From a checkpoint of a small transformer trained on Wikipedia.
Architecture: rotary positions, untied embeddings, normalized queries and keys, capped logits.
Training: 548M tokens, 4184 steps.
Each number is 128 + 32 x the weight over its row's rms, rounded and kept within 0 to 255. Layers, rows and columns count from 0. The size above them is the row's rms in percent of the matrix's.

# layer 2 MLP up, 640x256, rms 0.0466, rows 596-599, columns 0-127
size [121  42 141  41]
[[ 85 180 110  66 108  90 148  68 132 134 165  58 128 110 169 163 130 139 109 117 112 149 138  92 102  93 155 159 123 121 104 175 108 164 128  99 104 134 130 176  81  88 158 105 168 173 104 173 121 111 124 139 145  93 195 108 124  99 152 157 173  73  99 143 104  91 175 154 128 128 181 126 151 157 137 149 127 168 167 102 124 157 113 147 157  98 124 164 160  98 113 114 178 114 148  81 157 135 108 146 138 163  95 188  86 178 108 137 100 101 136 157 136 131 170 175 128 157  97 117 123 185 149 136 145 131 126  93]
 [168 135 130 117 134 130 200 111  99 127 112 131 166 200 104 161 139  37 143 146 176 105  76 159 110 111 153 132 116 119 124  99  93 128  73 141  99 138 172 143 100 196 123  84 152 134 133 131 159 144  76  96 130 117 102 108 129 170 160 125 156 152  86 157 117  98 121 135 116 156 109 149  95 101 155 134 147 119 124 168 147  81 106 141 132 188 143 154 129 155 160 155 143 152 154 127 194 116 147 135  93 111 151 121 120 116 124 115 114 152 133 109 157 164 140 183 125 128 167 131  23 116 152 106 151 173 137 191]
 [120 163 127 130 210 105 202 124 150  96 146 104 150 159 148 158  31 158 166 149  75  87 118  96  69  73 154  81 119 124 136 139 173 150 110 170 150 155 103 103 136 134 132 129 126  73 144 144 108  81 158 134  90 137 104 107 178 173 136 131 115 138 154 140  83 135 148 110  83 147 111 185 153 114 128 125 120 138 125 132 167  78 112  85 167 101 139 123 124 119 112 120 121 101  63 143 182 161  74  60  75 110  78 129  76 174 151 133 118 110 118 164 108  53 144  75 107 136 164 127 170 163 109 156 145 106 153 182]
 [128 135  66 163 103 168 157 165 141 155 149 156 170 126 151 114 145 109 101 130 158 103 110 185 134 171  96 110 158 146 124 128 139 147 124 137 190 115 145 129 112  90 132 138 157  93 123 152 131 218 209 157 183 140 106 122 105 167 124 161 111 155 133 128 110 149 129 138 166 130 138 163 125 136 166 100 121 122 167  79  94 151 124 130 136 185 137  86 173 147 182 143 142 121 142  47 130  99 117 179 159  63 118 157 134 174 122 139 174 159 138 158 154 129 120  85 115 131 119 128 134 157  49 129 120 200  84  90]]
# layer 2 MLP down (transposed), 640x256, rms 0.0438, rows 596-599, columns 0-127
size [125  35 147  48]
[[140 126 164 131 106 101 117 145  88  82 143  71 122 123 151  90 111  99 181 100 110 155 161 134 130 110 149 142 103 159  99 207 152 152 114 156 100 123 112  85  82  80 121  73 204  91 118 134 116 122 109 114 152 119 133 167 110 140 137 170  98  87 119 134 152 167 152 169 164 142 135 133 119 147 187 116 126 206 156 118  98 109 124  83 175 113  96 117  87  93 145  64 136 129 117 167  69 163  99  97  60 145  99 160  82 129 108 140 131 129 164 140  97 127 129 107  92 145  84  99 134 109 160 105 105 127 162 100]
 [162 116 107 117 102 122 188 110  55 129 125 135 147 175 101 132 140 115 142 144 117 124 109 162 157  75 137 123 163 114  66 125  64  66  93  78 142 136 134 161 114 101 115 103 155 138 139 177 113 176  84 148 100 129 125 111 118 127 145 118 144 155 136 205 107 161 115 144 151 128 104 125 119 119 101  87 140 158 108 155 160 128 139 149 115 147 117 139 163 139 138  79 116 123 131 124 100  96 191 129 103 135 117 126 112 121 133  49 161 128 176 127 145 124 174 150 112 133 188 116 104 100 218 184 125 136  91 173]
 [134 156 132 132  86 132 131 120  34  76 150  84  97  81 123 125 131 123 137 119  93  80 104 135 254  91  95 134 139  90 151 109 159 131 150 120  84 142 117 105 111 106 116 181 153 185  60 112 151  98 144  98 104 138  96 141 126  65 155  84 128 119 152 129 106 130 151  80 159 166 114 179 102 124 137 100 118 132 119  72  98 156 112 101 151 105 150 164 101 120 163 104 121 160 109  85 113 177 157 108  75 133  88 157 202  94 114 162 136 109  78 132 111 103 132 158 133 122 103 101 118  65  77  74  88  73  77 124]
 [149 127 147 112 129 127  79  94 149 107 174 114 159  94 120 167 165 118 116 157 103 112 112 117 169 125  96 175  71 157 173 129 130 133 113 246 140 146 128 114  84 118 155 194 158 157 109  78 161 113 110 100  94 111 126 106 101  96 113 190 152 182 100 157 150 154 163 126 146 115 139 147 140 165 100 144 117  79 169  80 157 195 170 115 120  99 133 176 194  73 125  99 162 129  87 156 125 200  96 134 116 112 152  93 106 123 151 185 121 195 127 119 149 137 163 108 175  94 126  69 147 123 134 123 101 160 111 108]]
# layer 2 MLP gate, 640x256, rms 0.0495, rows 597-599, columns 0-127
size [ 34 142  43]
[[ 68 132 108 160 104 113 168  92 125  90 107  97 109 129 121 100 139  72 123 193 158 144  60 209 106 103 102 163 124 125 115 167 122 143  92  65 110  54 191  78 216  85 156 124 118 132  68 108 139 173 172 104 108 148 138 135 164 120 156 144 129 163 124 104 132 146 132  98 156 107 146 157 147  85 127  76 156 159 136  75 133 116 101 147 131 136 116 141  80 126 166 120  98 217 134 179 194 177 113 121 145  97 133 140 147 104 131 144 146 110 122 133 160  79 178 141 156 226 111 111 102  86 157 115 140 155 124 165]
 [136 138 129 119  77 178 101  96 123 126 136 146 113  39 120 100 147 152 140 152 144 128 119 158 215 132 119 148  88 131 118 139 101 152 172 110  66  88 129  90 112 109 114 158 147 161  64  73 128 122 123 161 110 138  75 133  87  81 142 125 156 126  86 122 132  94 114 133 150 128 136 120 162 147 141 136 158 152 123 113  99 145 118 109 133 117 153 118 163 144 150 105 134 160 160  71 116 188 116 140 112 155 115 122 185 106 103 121 140 148  89 134 156 135  76 197 101 111 145  98 102  98  79  71 127 145  80  62]
 [ 79 159 159 128 163 163 165 161 130 132  83  92 144 192 123  87 131 114 145 132 121 181  74 189  95 142 164 112 109 104 110 111  87  72  41 125 103 121 108  66 103 132 155 122 204 145 136  75  93 213 120  72 154 117 163 127 152 125 148 126 145 194 138 142 134 115  85 152 119 148 169 122 113 119 109 151 144 121 112 102 120  99 102 147 122 107  99 138 107 123 143 122 162 132 110 149 180 105 140 141 148 106 119 135 118  64 119 153 108 145 126 111 155 168 139 116  84 195  88 141  34 135  75 116 123 119 130 163]]